config.yaml
positions: "rope"
lr: 0.00676
final_lr_fraction: 0.1
seq_len: 512
doc_mask: false
Each number is 50 + 15 x the weight over its row's rms, rounded and kept within 0 to 99. Layers, rows and columns count from 0. The size before them is the row's rms in percent of the matrix's.

# layer 2 attention key, 64x320, rms 0.112, rows 59-63, columns 0-159
102:48 64 48 46 52 50 28 52 61 63 78 43 43 47 44 51 40 17 50 49 51 62 30 63 53 78 62 38 50 65 49 62 45 55 47 81 55 57 31 37 57 51 58 40 29 20 46 48 63 26 49 67 48 17 43 47 24 50 23 27 37 46 48 56 29 47 45 63 49 68 46 61 56 62 63 70 35 51 64 38 48 53 65 39 43 63 66 53 23 70 35 73 39 23 50 56 31 38 25 41 78 19 37 59 54 62 64 59 50 53 24 44 54 19 34 47 12 59 24 61 56 50 51 47 43 53 37 47 54 48 38 59 41 54 68 88 89 46 58 32 45 45 58 45 59 32 56 27 65 69 56 36 24 39 43 61 60 30 77 60
100:57 56 63 31 42 52 57 33 61 55 56 49 62 61 67 48 74 71 24 35 23 26 69 54 41 32 55 20 56 43 49 43 51 53 28 43 30 62 48 44 69 48 11 58 28 37 40 55 25 70 54 57 30 73 61 50 43 60 39 51 45 58 54 43 35 71 52 61 84 50 60 25 39 48 60 14 34 42 64 53 69 66 33 67 61 73 70 68 64 36 62 64 66 43 40 64 35 54 59 40 38 59 46 85 76 48 10 44 83 74 87 42 21 79 35 52 37 65 52 72 57 50 43 57 37 48 37 55 63 40 56 61 35 54 45 58 72 36 39 60 45 76 49 53 57 82 39 25 40 57 43 34 58 47 29 85 58 28 67 47
101:42 30 66 42 54 44 38 73 61 45 70 43 36 27 52 35 71 37 63 56 48 49 44 55 45 67 56 60 09 59 20 70 35 60 60 50 43 64 65 64 37 39 45 68 36 09 69 54 38 48 08 65 42 45 43 69 70 85 53 38 73 55 36 46 17 38 63 54 80 63 52 47 61 42 60 62 49 42 54 38 15 27 49 73 64 55 37 84 60 61 34 63 46 52 64 36 59 66 55 81 21 45 39 47 25 60 13 33 38 54 34 61 18 41 58 43 61 50 52 52 61 69 70 76 55 37 51 71 36 57 39 48 31 33 31 60 46 54 52 26 25 56 45 27 69 52 34 41 49 45 50 85 61 44 07 72 71 51 43 53
103:58 61 46 23 70 56 25 42 45 63 34 57 54 38 41 43 54 66 55 27 54 36 29 76 13 43 52 60 37 57 22 54 50 52 58 27 89 50 31 57 47 49 42 57 45 40 34 48 42 35 18 51 32 61 42 66 52 39 72 31 28 89 63 64 51 68 53 39 60 54 56 38 23 37 44 73 68 42 49 32 58 50 55 81 71 47 49 57 47 45 77 59 80 28 36 49 38 47 32 44 50 14 66 50 66 34 56 37 68 48 79 45 39 24 54 40 79 54 60 51 39 43 46 60 56 79 55 46 50 61 31 60 64 35 62 40 43 47 30 51 48 64 62 44 45 59 59 45 57 57 46 42 31 36 47 40 13 46 84 41
102:43 37 53 48 36 62 80 52 53 68 47 63 61 56 23 58 36 55 52 44 53 35 67 40 61 51 54 51 55 73 42 21 47 60 46 37 64 07 64 73 73 65 42 27 56 66 42 71 21 63 34 83 62 51 22 31 40 39 52 53 61 33 47 25 57 47 44 51 55 45 69 53 44 68 65 75 63 63 46 26 58 38 51 81 59 57 29 60 35 67 53 65 53 39 49 51 36 29 31 46 53 67 48 57 59 40 75 43 41 60 66 58 53 19 29 66 38 64 54 57 56 28 44 52 47 39 66 55 31 56 55 36 49 54 53 67 64 91 61 38 75 31 68 54 41 56 67 36 48 31 68 56 61 67 46 46 57 81 81 60
# layer 2 attention query, 320x320, rms 0.122, rows 60-63,124-127,188-191,252-255,316-319, columns 0-159
107:47 45 52 48 62 68 57 50 49 64 34 30 51 66 60 45 35 23 68 38 54 65 37 54 39 74 42 42 33 61 46 46 84 49 30 53 58 51 60 68 61 52 50 43 63 51 39 56 16 59 40 43 30 25 61 62 30 64 20 46 34 64 24 71 73 41 42 49 45 62 27 30 54 46 37 78 59 57 54 62 45 37 46 63 35 28 39 52 61 56 29 43 50 57 50 62 37 45 55 44 41 41 69 25 72 56 67 14 76 52 73 42 60 70 61 59 27 43 55 49 53 37 56 35 53 59 28 52 57 22 84 52 18 84 23 77 40 60 64 36 33 72 58 38 45 39 47 46 25 46 46 77 35 20 55 46 87 49 65 38
111:57 60 58 35 56 30 34 54 91 69 48 28 42 69 87 53 76 23 52 46 73 70 60 28 59 50 30 55 66 66 36 65 76 53 75 39 26 44 43 60 33 72 59 65 37 40 59 38 45 70 62 56 48 66 42 52 63 64 20 28 36 63 51 41 32 71 67 69 43 62 46 34 47 47 44 57 81 56 31 34 65 69 54 19 40 22 53 54 52 55 45 70 72 58 58 45 53 58 37 35 13 24 38 69 59 58 49 50 76 52 38 45 66 43 44 62 51 56 31 46 51 35 53 63 31 44 75 37 67 35 40 70 57 38 41 33 57 42 41 45 68 24 61 59 71 38 40 46 50 46 41 40 70 64 43 40 60 75 51 53
110:27 40 54 49 55 56 37 47 30 60 32 37 51 49 43 16 32 66 05 66 12 47 48 52 54 70 38 61 49 47 52 45 56 56 35 62 49 56 50 52 56 69 34 47 86 76 36 55 46 48 73 42 41 36 62 36 68 55 43 28 45 40 66 24 58 38 42 50 47 73 72 82 37 42 42 34 29 49 23 51 45 45 25 51 70 35 79 55 58 34 23 55 43 37 60 62 56 40 72 52 79 51 31 66 57 62 60 64 38 61 90 51 43 63 47 48 12 40 37 39 69 53 40 73 66 41 35 40 52 44 67 51 41 47 62 26 44 59 31 67 60 42 51 60 49 60 40 30 61 44 46 29 46 48 31 45 44 66 36 69
111:22 73 45 49 31 50 62 11 86 45 70 40 53 76 50 40 48 55 58 55 57 46 56 52 71 69 40 72 65 74 54 40 43 53 53 62 33 72 88 34 46 69 67 63 72 53 70 46 39 30 45 65 48 35 55 56 59 60 41 47 82 63 47 45 61 45 38 31 36 39 83 63 48 45 69 45 37 45 58 35 51 39 21 40 86 54 74 41 36 70 55 72 45 64 52 72 26 63 48 25 79 60 67 71 49 48 77 32 53 60 36 34 58 24 28 60 57 51 44 55 34 19 56 61 33 70 42 32 54 51 62 52 62 51 72 37 34 64 25 55 52 50 44 41 74 37 58 65 45 60 47 51 55 68 73 41 54 42 32 67
092:43 52 49 62 40 50 60 48 70 50 58 35 56 50 68 37 45 73 44 52 63 45 74 70 51 48 51 25 72 72 57 32 54 43 48 58 54 34 59 49 73 59 46 58 66 57 44 31 44 28 40 37 36 50 35 54 33 71 63 41 59 24 51 67 60 41 58 75 36 67 45 51 78 29 62 49 65 51 78 41 47 47 71 40 51 69 40 45 39 59 33 55 51 38 32 37 37 31 18 50 64 39 33 72 12 33 64 65 47 36 67 51 40 68 52 33 19 46 41 65 49 33 50 78 61 46 57 50 49 60 76 17 22 42 67 47 32 47 54 53 74 40 50 44 32 57 35 89 79 35 27 68 28 46 62 36 28 36 58 54
098:71 29 33 43 90 58 59 27 61 57 52 61 56 54 54 48 60 44 46 41 65 44 74 50 74 56 52 37 44 53 61 48 33 62 10 36 71 58 45 64 83 48 59 63 42 50 48 47 48 51 65 65 53 57 50 51 59 26 59 62 44 65 58 30 39 52 63 40 22 08 26 53 70 82 67 74 48 57 22 47 63 25 58 38 61 59 30 66 58 71 24 21 53 46 36 53 58 55 48 28 55 55 86 45 27 72 49 41 82 39 23 57 30 40 52 61 82 55 52 52 71 45 27 95 42 41 48 72 42 62 51 77 50 57 47 57 65 38 35 20 61 79 47 46 53 40 56 65 48 31 50 60 42 27 47 43 42 76 70 53
091:41 73 48 46 72 59 72 39 82 44 56 55 53 82 37 37 57 12 61 70 25 60 55 68 72 49 59 47 45 82 47 67 48 42 67 56 52 58 37 77 24 27 83 36 28 38 48 20 40 61 38 76 49 61 66 57 50 45 38 58 46 87 80 69 62 69 48 34 85 30 58 51 53 71 53 13 39 20 50 63 51 71 56 38 39 59 41 42 49 31 63 50 42 62 24 24 38 30 60 57 55 80 33 62 79 53 50 45 46 41 47 66 45 70 43 50 45 64 19 51 79 37 35 47 55 58 67 59 65 48 58 21 70 62 52 42 43 57 59 53 57 53 48 88 61 56 36 44 54 74 47 76 37 43 18 41 35 48 25 46
100:70 18 54 42 58 40 61 44 39 59 40 78 47 47 34 52 55 39 77 54 48 58 63 50 50 59 66 59 47 53 51 74 44 51 73 63 53 67 52 41 73 41 44 61 46 61 62 50 41 46 59 47 70 36 57 65 52 32 53 52 61 27 43 80 78 55 49 67 41 10 41 43 74 40 45 47 50 22 30 60 74 44 62 31 38 39 43 50 25 41 55 30 59 35 41 67 57 34 50 68 47 27 44 42 54 66 54 58 51 23 60 65 27 64 69 32 67 46 49 71 13 39 49 22 20 61 56 49 18 56 73 19 48 47 57 28 53 30 32 45 43 31 42 64 55 65 62 44 74 56 36 43 65 46 21 41 37 35 59 57
116:62 48 66 48 81 58 28 34 30 45 81 71 46 34 58 43 38 49 28 55 70 27 44 60 34 72 32 50 45 23 82 41 36 40 59 63 67 26 53 51 49 82 56 17 44 37 42 57 68 17 75 36 32 46 41 47 40 11 53 21 50 48 43 31 62 38 53 63 52 70 51 69 54 25 40 76 43 43 56 58 39 66 43 43 46 64 38 59 55 57 67 55 22 63 65 44 60 27 40 32 38 42 54 54 39 35 65 48 30 59 76 48 56 61 69 38 47 56 35 76 21 48 52 63 18 28 56 45 35 49 36 50 63 64 70 73 61 28 29 40 55 36 43 15 31 35 53 58 55 66 66 47 48 58 67 61 40 57 40 69
113:67 57 70 40 33 45 45 64 48 54 68 46 67 42 35 36 41 47 36 45 67 63 55 55 46 57 69 18 54 44 89 47 56 60 54 74 40 54 47 48 62 26 46 76 62 29 26 70 51 75 55 21 38 29 56 51 53 45 93 41 36 41 52 58 79 63 46 59 61 48 21 78 57 55 68 36 56 58 25 54 60 19 23 78 58 62 60 45 60 51 66 68 41 72 57 47 63 62 41 22 33 70 48 63 22 55 68 70 15 54 46 55 64 69 42 77 66 47 45 49 62 50 63 33 58 41 59 32 44 23 54 25 56 56 73 45 56 29 27 59 28 66 57 30 67 65 45 38 45 37 46 65 46 58 29 71 49 59 42 40
119:60 46 42 43 61 43 47 28 34 45 75 65 56 67 38 79 36 52 26 61 35 39 57 21 73 51 41 23 43 43 47 50 23 12 60 72 51 50 52 59 41 19 56 40 45 51 40 26 51 41 78 62 43 63 20 28 45 10 67 23 26 27 37 66 65 49 34 51 41 68 63 55 67 43 56 38 50 60 13 57 10 53 35 46 35 48 64 78 75 71 57 32 32 69 68 50 32 40 54 67 41 33 24 43 27 57 47 57 32 72 56 82 51 67 50 63 46 50 46 36 35 40 51 50 30 49 47 65 65 50 48 70 56 71 76 50 41 80 45 37 48 73 29 43 31 50 51 52 38 52 50 58 98 77 54 67 54 33 49 59
119:51 42 36 31 42 30 45 40 42 35 34 57 57 65 67 51 41 49 59 27 44 51 23 89 51 82 53 52 53 64 55 65 70 56 17 58 80 59 53 50 44 74 44 67 66 26 62 59 62 44 66 56 36 69 54 58 56 46 49 60 51 25 56 74 43 43 60 28 44 44 39 55 47 30 87 42 39 59 45 68 39 39 46 76 39 58 77 40 80 39 41 22 68 41 54 53 55 39 54 53 23 56 36 35 36 35 30 44 58 70 56 64 64 53 53 39 51 31 60 44 45 62 65 43 63 26 46 53 45 25 77 39 18 48 44 62 53 34 46 51 35 68 63 56 23 16 47 75 40 36 49 49 60 59 42 40 45 47 62 31
104:80 62 41 46 49 39 65 86 59 55 36 44 56 57 56 45 18 44 44 23 66 45 67 42 48 53 75 49 39 49 47 40 68 61 64 34 35 62 49 44 38 49 52 59 55 54 64 48 70 27 32 37 53 63 35 25 25 53 53 58 59 51 43 57 41 41 63 51 43 24 38 63 44 55 68 69 79 41 43 50 39 43 76 52 62 46 49 24 30 55 43 42 76 55 41 66 79 46 41 42 58 69 54 60 41 56 73 44 46 32 70 42 36 22 21 59 69 46 53 57 33 28 34 28 58 38 55 56 62 41 61 48 32 55 73 41 24 44 64 50 67 45 40 67 51 35 57 62 38 49 81 63 47 39 51 60 54 56 41 41
113:47 56 76 39 25 40 71 41 68 57 53 49 47 35 37 67 29 33 36 24 55 53 47 38 61 46 41 42 82 39 72 46 74 60 72 61 57 44 39 30 51 73 60 34 37 54 42 63 12 48 50 48 35 48 16 56 61 33 52 43 67 52 38 36 95 52 47 34 52 52 49 37 72 41 73 46 57 05 54 73 84 56 46 75 37 60 44 55 49 40 46 31 61 51 46 62 22 53 65 52 78 68 54 75 56 25 43 44 34 43 48 58 33 40 35 58 70 70 48 59 44 63 41 52 51 35 54 67 66 63 51 60 32 57 42 46 24 25 55 53 73 62 38 50 32 74 65 51 67 72 42 52 31 44 44 54 63 42 57 59
103:27 46 70 59 38 68 49 48 33 34 52 45 45 41 68 44 48 33 48 36 53 52 58 30 62 45 43 48 42 60 27 43 48 59 56 31 54 64 58 66 65 59 37 38 46 41 56 63 66 72 46 38 73 55 36 40 29 27 51 40 69 67 39 38 40 70 42 33 37 52 79 45 52 40 57 35 52 77 53 57 24 39 46 64 40 57 65 44 26 43 38 44 59 20 42 38 52 38 59 33 72 61 73 41 56 41 41 52 33 25 41 53 84 49 45 68 25 68 44 62 50 46 64 76 38 41 72 48 61 52 42 48 40 47 37 28 66 69 36 66 35 65 41 59 43 33 44 40 63 71 60 34 51 80 63 61 54 41 64 51
101:31 46 46 43 09 59 37 72 23 54 58 38 71 57 92 69 14 43 68 59 61 61 24 59 56 36 46 51 54 44 59 42 55 45 56 44 63 61 33 58 56 53 65 72 43 23 48 57 64 37 52 45 56 30 74 61 58 35 60 40 42 34 29 57 34 27 59 33 62 43 24 51 50 36 83 20 70 64 55 79 38 27 52 67 41 53 49 47 51 34 72 74 52 78 41 51 55 33 57 49 73 46 25 66 29 67 66 73 66 46 44 54 35 57 65 58 54 40 61 59 38 58 81 43 55 53 70 49 49 36 31 69 48 58 49 31 13 77 62 71 68 27 57 77 42 52 35 30 60 78 60 43 77 72 43 50 58 30 40 45
105:68 46 66 60 30 16 31 39 49 40 38 73 18 48 40 62 59 55 41 31 48 74 38 26 61 56 43 58 50 69 30 58 69 48 36 46 48 36 69 52 39 44 49 56 35 41 58 46 58 66 49 47 19 73 43 66 79 74 42 50 26 65 19 41 65 18 38 48 41 37 41 86 19 45 61 65 45 53 30 38 36 48 32 42 35 78 51 44 58 60 36 29 55 57 36 62 59 53 50 41 48 51 51 37 53 82 36 52 54 40 43 53 65 47 22 36 44 38 26 57 50 71 41 35 60 78 53 61 56 81 62 58 51 43 72 75 52 30 49 34 54 17 68 47 38 49 71 18 38 60 77 61 59 76 59 46 45 61 45 53
102:42 61 37 34 30 52 30 50 30 59 27 55 47 67 75 48 23 68 34 36 37 63 37 56 27 51 64 55 45 40 63 55 29 42 52 39 63 57 25 58 48 54 60 21 44 49 34 12 46 81 78 37 68 35 54 40 37 52 29 47 52 18 57 53 59 72 46 62 18 49 40 62 21 40 35 49 53 49 16 44 49 52 33 53 57 40 53 23 50 26 45 65 78 55 56 41 82 50 23 50 60 59 50 34 54 49 69 65 62 64 55 44 63 54 37 66 58 46 49 53 63 53 54 37 54 67 44 33 46 55 41 58 62 72 32 34 33 37 41 37 57 17 55 67 47 55 35 46 32 83 30 07 51 53 40 30 52 46 56 59
106:41 44 80 63 23 68 58 45 78 51 34 61 35 49 54 64 23 38 30 20 45 69 28 50 61 51 32 55 68 38 49 50 54 47 42 67 44 65 48 45 74 42 47 73 35 40 33 52 36 63 51 37 64 39 52 65 47 30 22 60 55 61 46 73 32 55 52 57 55 45 53 46 52 51 50 59 42 55 50 54 57 49 58 35 56 67 55 86 46 46 64 30 31 49 38 82 75 28 54 66 60 72 48 51 38 25 64 60 20 63 20 58 46 59 63 30 35 36 55 30 57 53 82 46 65 61 41 59 64 43 74 47 63 65 45 47 82 61 71 62 40 48 62 48 59 34 60 78 41 38 48 27 45 60 75 35 23 67 40 49
100:45 78 45 75 65 27 62 65 39 13 35 32 60 56 47 49 76 54 40 48 43 54 63 54 58 34 42 59 74 52 60 69 44 52 33 54 16 55 54 34 65 50 28 54 41 62 40 52 57 45 70 45 51 60 88 63 45 44 57 24 69 41 70 39 46 40 71 29 63 43 40 75 56 24 48 45 44 48 51 57 61 39 52 52 34 63 44 30 43 62 43 40 78 56 30 40 62 70 60 11 74 40 42 45 74 75 23 67 45 40 29 18 37 58 45 50 47 46 39 76 65 70 49 37 38 36 34 44 54 70 50 43 24 33 63 37 39 39 81 46 60 51 70 32 55 59 54 33 42 46 75 31 17 39 51 74 60 64 53 57
# layer 2 attention value, 64x320, rms 0.118, rows 0-3, columns 0-159
094:77 53 71 59 51 02 22 40 62 44 48 35 60 40 58 42 25 46 89 58 40 40 46 60 50 40 88 35 50 64 26 57 47 38 23 62 33 25 58 47 38 69 32 69 44 54 54 78 22 33 62 70 29 38 49 55 55 55 46 75 60 43 40 63 53 52 43 52 88 52 54 57 51 50 47 47 40 55 66 42 62 50 48 57 33 60 78 68 37 40 23 12 42 56 29 29 50 83 56 68 43 35 68 58 48 35 52 41 53 62 35 53 27 41 43 68 41 47 54 48 42 20 51 19 65 43 52 72 07 55 31 65 50 53 56 72 24 42 76 66 58 72 54 43 34 50 44 67 54 52 57 51 36 33 27 52 53 65 59 42
099:72 41 13 49 54 61 32 69 49 42 61 54 50 51 35 61 51 71 45 34 48 33 59 32 51 46 65 58 65 29 55 68 50 58 63 49 71 41 26 42 53 52 45 29 45 32 43 50 74 08 33 67 39 52 33 52 57 82 32 53 42 47 33 44 09 54 37 37 18 44 51 40 71 57 34 84 72 52 44 56 28 77 43 20 31 45 57 55 27 26 53 54 52 69 69 33 49 60 22 47 54 74 54 79 41 98 52 25 57 31 42 43 62 45 32 53 55 52 50 42 43 32 33 32 35 30 66 29 61 57 50 65 52 75 56 40 70 69 44 31 84 60 62 44 82 60 25 50 57 39 36 70 69 29 50 33 27 58 49 23
099:64 56 65 64 41 37 31 51 45 55 36 36 42 39 45 47 66 59 65 35 46 46 65 55 34 51 51 74 58 63 38 52 52 45 63 82 52 35 55 51 55 56 42 38 45 49 37 58 38 02 67 42 33 75 60 35 17 33 53 37 38 40 35 29 43 47 35 51 09 43 72 51 43 45 73 35 55 77 80 13 39 55 28 58 56 76 78 50 56 52 33 56 52 63 27 29 50 57 48 59 54 45 44 27 41 50 62 58 37 54 41 35 87 72 40 63 63 56 21 67 40 69 05 44 52 46 79 53 59 51 83 30 24 57 19 58 63 54 37 70 52 41 68 59 52 53 72 31 63 85 56 50 36 36 60 51 49 61 55 32
096:54 62 48 36 20 54 52 71 52 52 29 40 72 60 53 55 35 40 36 73 63 24 26 41 27 24 51 30 53 53 51 62 41 56 54 50 22 42 39 17 47 47 26 46 59 48 54 58 63 48 34 65 91 29 21 38 67 26 44 35 46 32 50 15 37 45 52 55 42 47 54 51 76 67 51 39 70 59 48 77 64 60 48 64 85 36 62 50 51 38 56 86 15 85 39 53 36 36 74 35 49 62 35 46 46 73 64 30 30 40 43 39 43 61 23 76 36 62 59 36 30 51 56 35 47 49 46 70 46 59 31 55 15 28 49 33 59 64 41 58 70 56 84 47 45 28 66 36 50 43 52 42 76 49 50 22 63 52 38 78
# layer 2 attention output (transposed), 320x320, rms 0.129, rows 0-2,64-66,128-130,192-194,256-258, columns 0-159
099:42 69 48 54 33 41 52 46 36 58 43 39 45 45 50 68 39 53 43 57 34 52 50 50 41 83 27 51 27 12 69 43 64 49 56 22 53 42 62 36 59 43 63 47 69 60 33 49 57 58 48 51 37 70 41 45 48 43 77 38 56 87 33 20 50 38 63 59 34 42 39 56 39 46 43 55 54 19 41 10 57 50 43 43 69 46 29 32 58 55 50 47 59 29 38 61 42 57 32 53 36 35 32 52 64 52 14 57 40 56 73 49 53 41 61 89 43 37 18 80 58 65 44 78 51 25 55 46 34 69 49 35 82 76 49 51 62 71 29 54 50 58 39 66 66 32 53 55 60 54 79 39 53 68 70 45 55 57 30 43
105:78 56 21 42 57 25 52 57 63 23 43 49 49 43 39 48 58 57 69 48 59 62 57 44 29 71 54 56 49 64 61 50 69 52 43 78 47 82 27 49 40 63 55 47 58 35 61 41 42 75 65 61 46 48 50 40 00 22 29 41 45 27 61 80 52 41 66 71 46 49 43 34 44 51 47 28 40 31 61 72 58 72 53 84 51 73 48 81 27 58 31 49 56 80 54 49 36 47 17 64 51 41 58 20 18 19 67 33 62 82 47 47 34 46 66 57 79 76 48 36 44 41 58 39 30 49 26 51 43 29 49 47 58 58 67 41 60 37 67 87 56 61 47 52 58 51 60 62 08 45 51 55 50 65 45 58 63 63 47 61
102:11 37 61 61 39 52 55 27 40 73 79 55 54 26 78 83 43 54 58 19 86 44 40 58 42 34 40 42 46 50 46 71 27 47 66 66 43 66 71 44 52 73 72 56 63 35 51 47 53 26 24 62 35 77 70 37 53 38 38 70 64 81 35 10 47 60 33 40 40 55 24 49 41 52 51 52 65 41 55 36 22 61 37 29 38 39 34 40 57 42 42 34 38 46 46 29 50 26 51 52 15 45 46 41 75 38 60 62 29 55 57 57 27 43 56 70 59 71 41 61 57 37 79 46 59 58 47 40 43 48 30 40 49 94 56 45 64 74 64 32 43 56 28 13 62 60 49 42 82 54 37 46 52 41 51 28 65 46 51 38
092:35 61 60 40 50 64 41 62 62 49 61 59 47 75 30 58 81 37 26 27 50 52 36 34 59 52 46 51 40 61 67 64 64 54 64 51 21 56 66 49 50 55 45 75 72 60 32 63 47 88 42 45 58 57 81 22 57 42 53 54 66 84 60 24 18 64 27 54 47 43 52 62 53 62 57 63 82 62 91 30 51 61 58 63 58 60 78 29 50 56 46 51 40 26 45 59 47 45 63 44 42 55 66 34 65 40 73 42 36 60 29 59 56 38 51 20 73 50 45 31 63 41 49 50 55 56 37 51 67 55 48 37 45 37 32 35 52 83 35 43 31 41 25 58 46 77 55 35 38 26 12 23 09 50 28 31 68 81 50 54
089:34 51 87 34 49 75 83 31 67 50 71 48 52 88 35 57 31 29 49 45 28 42 56 54 58 48 56 79 36 40 40 32 57 41 49 52 48 47 51 74 57 46 58 28 69 69 18 72 60 32 44 34 66 46 44 53 48 61 65 41 72 53 43 23 48 64 53 48 68 57 53 66 42 37 77 53 51 40 40 30 46 31 53 62 45 54 78 53 66 54 49 37 45 42 74 52 69 56 62 32 34 25 57 69 61 57 08 65 42 57 37 39 39 37 36 61 53 55 62 46 57 57 42 47 76 46 57 47 56 55 52 33 43 56 57 32 31 35 60 22 18 58 45 55 25 41 76 68 22 97 70 45 16 65 44 51 52 50 44 62
091:70 50 52 51 64 55 64 50 65 52 56 52 46 57 52 51 31 43 60 86 43 52 55 53 52 66 85 88 55 36 49 39 76 68 43 36 65 50 30 60 46 47 41 63 67 58 52 50 58 78 61 80 89 35 44 86 78 52 60 54 90 54 82 58 74 38 57 78 49 45 21 43 54 68 41 64 46 35 39 57 60 65 63 59 56 62 54 45 29 80 36 33 51 46 64 59 53 75 41 32 62 20 54 39 43 74 38 25 48 32 47 42 61 31 45 48 43 54 69 62 46 49 44 45 36 50 42 35 47 63 15 52 45 10 58 47 51 28 37 58 43 46 37 62 32 42 26 42 54 44 38 48 73 52 37 47 57 75 43 68
109:53 36 46 55 47 87 58 73 48 27 41 32 34 51 69 44 60 60 39 70 68 49 64 27 53 42 43 31 51 46 35 47 69 57 54 63 65 43 50 57 35 15 42 53 24 53 60 32 45 52 31 38 53 89 55 75 11 85 52 35 28 45 46 68 46 58 73 70 38 44 35 32 58 58 18 61 45 57 31 65 55 62 56 30 67 79 34 61 36 26 70 42 63 77 74 45 55 39 56 53 49 47 32 71 53 68 50 64 62 49 53 74 70 55 41 50 62 40 55 58 41 56 57 48 63 49 60 50 53 38 43 73 26 50 63 62 70 14 39 39 58 15 62 38 41 25 75 27 39 66 45 53 57 31 48 75 50 55 39 63
108:68 68 51 61 50 58 57 49 30 62 44 69 41 38 41 23 47 71 54 49 41 55 43 44 60 51 36 50 64 67 34 29 51 71 48 58 43 55 59 46 47 67 52 79 28 21 41 56 43 39 66 20 81 59 69 53 51 40 50 57 37 22 63 49 40 64 52 60 64 30 38 54 53 72 51 38 44 52 75 17 41 50 30 33 20 52 56 48 52 32 43 80 69 45 19 64 60 42 61 52 57 59 57 78 29 55 63 69 46 51 45 43 62 44 49 47 40 59 60 66 61 28 45 38 66 39 63 54 38 58 46 72 48 40 58 72 44 78 55 48 43 51 19 42 45 60 62 57 66 24 15 52 32 36 48 49 58 39 48 56
091:90 56 38 51 76 37 71 39 56 45 67 42 37 52 53 29 53 49 50 64 62 40 61 37 49 55 30 74 56 48 30 61 41 38 63 54 33 53 55 29 71 53 38 73 25 46 33 62 46 72 47 52 15 33 49 39 67 46 68 57 36 51 43 74 32 53 56 47 65 61 43 34 61 41 08 60 54 67 61 37 60 25 67 52 63 20 41 70 51 28 66 59 61 50 56 56 51 78 64 54 49 47 59 50 32 52 68 79 81 52 67 41 36 40 46 34 44 42 76 56 40 29 35 38 33 64 38 53 43 54 53 92 56 45 64 61 46 76 77 37 69 41 54 66 54 52 66 58 43 32 48 48 27 62 52 65 37 58 38 40
090:64 53 37 24 83 79 36 37 63 69 36 49 44 51 70 43 51 27 51 53 48 60 67 45 55 57 35 55 49 58 59 53 43 38 59 52 58 46 59 77 32 64 46 31 46 50 19 51 48 50 64 55 35 07 58 76 52 41 39 62 40 33 65 31 70 56 48 53 61 99 58 54 62 41 53 43 49 48 52 48 20 45 48 45 19 52 32 73 80 42 42 62 57 53 50 22 34 36 37 29 72 25 33 57 21 47 50 49 73 58 62 26 73 65 72 72 54 39 50 41 63 25 54 42 60 43 42 43 62 26 67 61 54 57 50 37 14 35 62 35 50 65 59 47 70 56 47 28 53 45 47 55 48 55 66 63 28 55 67 43
088:64 39 66 39 53 62 50 50 49 39 27 37 29 39 31 61 34 55 39 71 60 11 34 75 59 45 29 54 57 54 71 63 38 61 28 47 63 59 77 46 34 37 20 73 58 57 33 51 68 52 47 62 38 36 36 60 77 47 32 52 37 42 40 70 87 54 56 25 43 32 67 34 53 44 57 72 45 69 61 57 67 43 54 54 70 53 59 21 42 47 59 58 44 51 63 37 43 36 72 57 48 73 26 57 48 54 31 09 47 21 57 51 31 20 43 43 32 42 74 54 56 81 56 50 50 62 43 51 41 46 58 59 41 41 50 45 58 23 44 47 48 25 60 51 61 33 39 18 57 16 76 57 55 49 60 57 47 54 37 74
097:49 52 67 49 37 23 34 48 34 41 10 56 56 62 70 76 70 63 46 48 30 60 37 30 49 50 16 52 69 42 73 65 21 44 54 41 64 43 61 40 40 59 46 41 33 43 43 41 43 60 47 47 27 64 47 54 39 67 72 46 55 53 47 19 40 47 74 55 47 45 65 43 54 34 39 41 20 56 29 65 07 38 63 63 49 61 27 57 55 41 22 59 31 58 39 62 61 42 53 48 54 61 28 47 59 37 39 14 42 49 74 42 89 65 63 77 33 70 56 39 26 63 57 55 63 59 34 65 48 70 45 25 52 70 31 53 34 20 63 77 57 49 71 57 64 52 72 38 33 27 68 40 26 72 46 41 49 36 69 60
105:68 63 70 67 47 42 48 39 76 33 66 70 55 46 39 53 47 56 79 56 24 40 70 67 51 31 70 41 55 61 63 51 27 50 78 47 47 61 51 40 54 55 46 54 39 50 52 68 63 24 47 47 53 43 56 61 54 66 46 66 48 37 61 52 57 59 75 51 54 48 57 49 57 22 58 48 28 41 46 40 46 43 75 47 36 60 61 51 58 60 76 57 49 76 12 44 62 60 49 33 49 64 51 80 47 45 57 58 38 56 65 45 36 04 46 79 27 54 41 41 05 59 59 40 25 70 91 44 46 47 61 63 14 76 62 57 42 63 58 45 53 64 93 53 47 72 42 71 37 66 62 51 74 56 48 47 53 38 73 53
104:40 55 51 55 46 30 56 49 39 76 36 67 30 16 80 37 41 38 55 34 61 64 48 31 45 68 54 34 54 75 69 66 45 66 48 25 66 00 64 53 54 41 46 62 49 43 53 36 48 40 57 49 55 43 57 33 89 57 39 54 56 42 47 45 40 60 34 80 44 44 63 59 64 58 31 65 56 33 46 54 67 75 37 43 37 24 45 75 54 50 12 54 39 66 18 48 54 67 53 52 88 38 13 89 41 52 70 73 55 54 56 75 50 36 46 65 28 63 41 50 57 46 51 66 49 55 41 40 56 35 40 43 65 41 47 59 60 64 28 46 57 26 63 59 72 67 34 74 77 54 37 56 52 54 50 68 33 29 44 59
104:55 41 49 46 56 27 25 54 79 27 49 61 36 49 39 49 50 58 26 61 49 43 50 39 63 27 50 47 67 44 48 29 33 53 42 26 55 11 68 33 53 59 76 47 56 50 68 74 66 52 75 39 38 68 59 66 25 40 49 62 40 18 34 75 63 62 54 29 46 57 60 78 76 36 51 50 51 36 82 16 50 46 40 40 34 57 73 54 44 66 55 65 15 69 61 19 47 51 42 50 50 53 61 53 60 54 32 49 74 60 69 55 42 43 36 34 60 41 61 49 39 39 48 69 41 67 20 72 31 13 56 62 39 49 53 48 37 30 64 44 42 29 57 60 59 68 79 40 48 44 55 47 56 61 46 66 50 55 57 22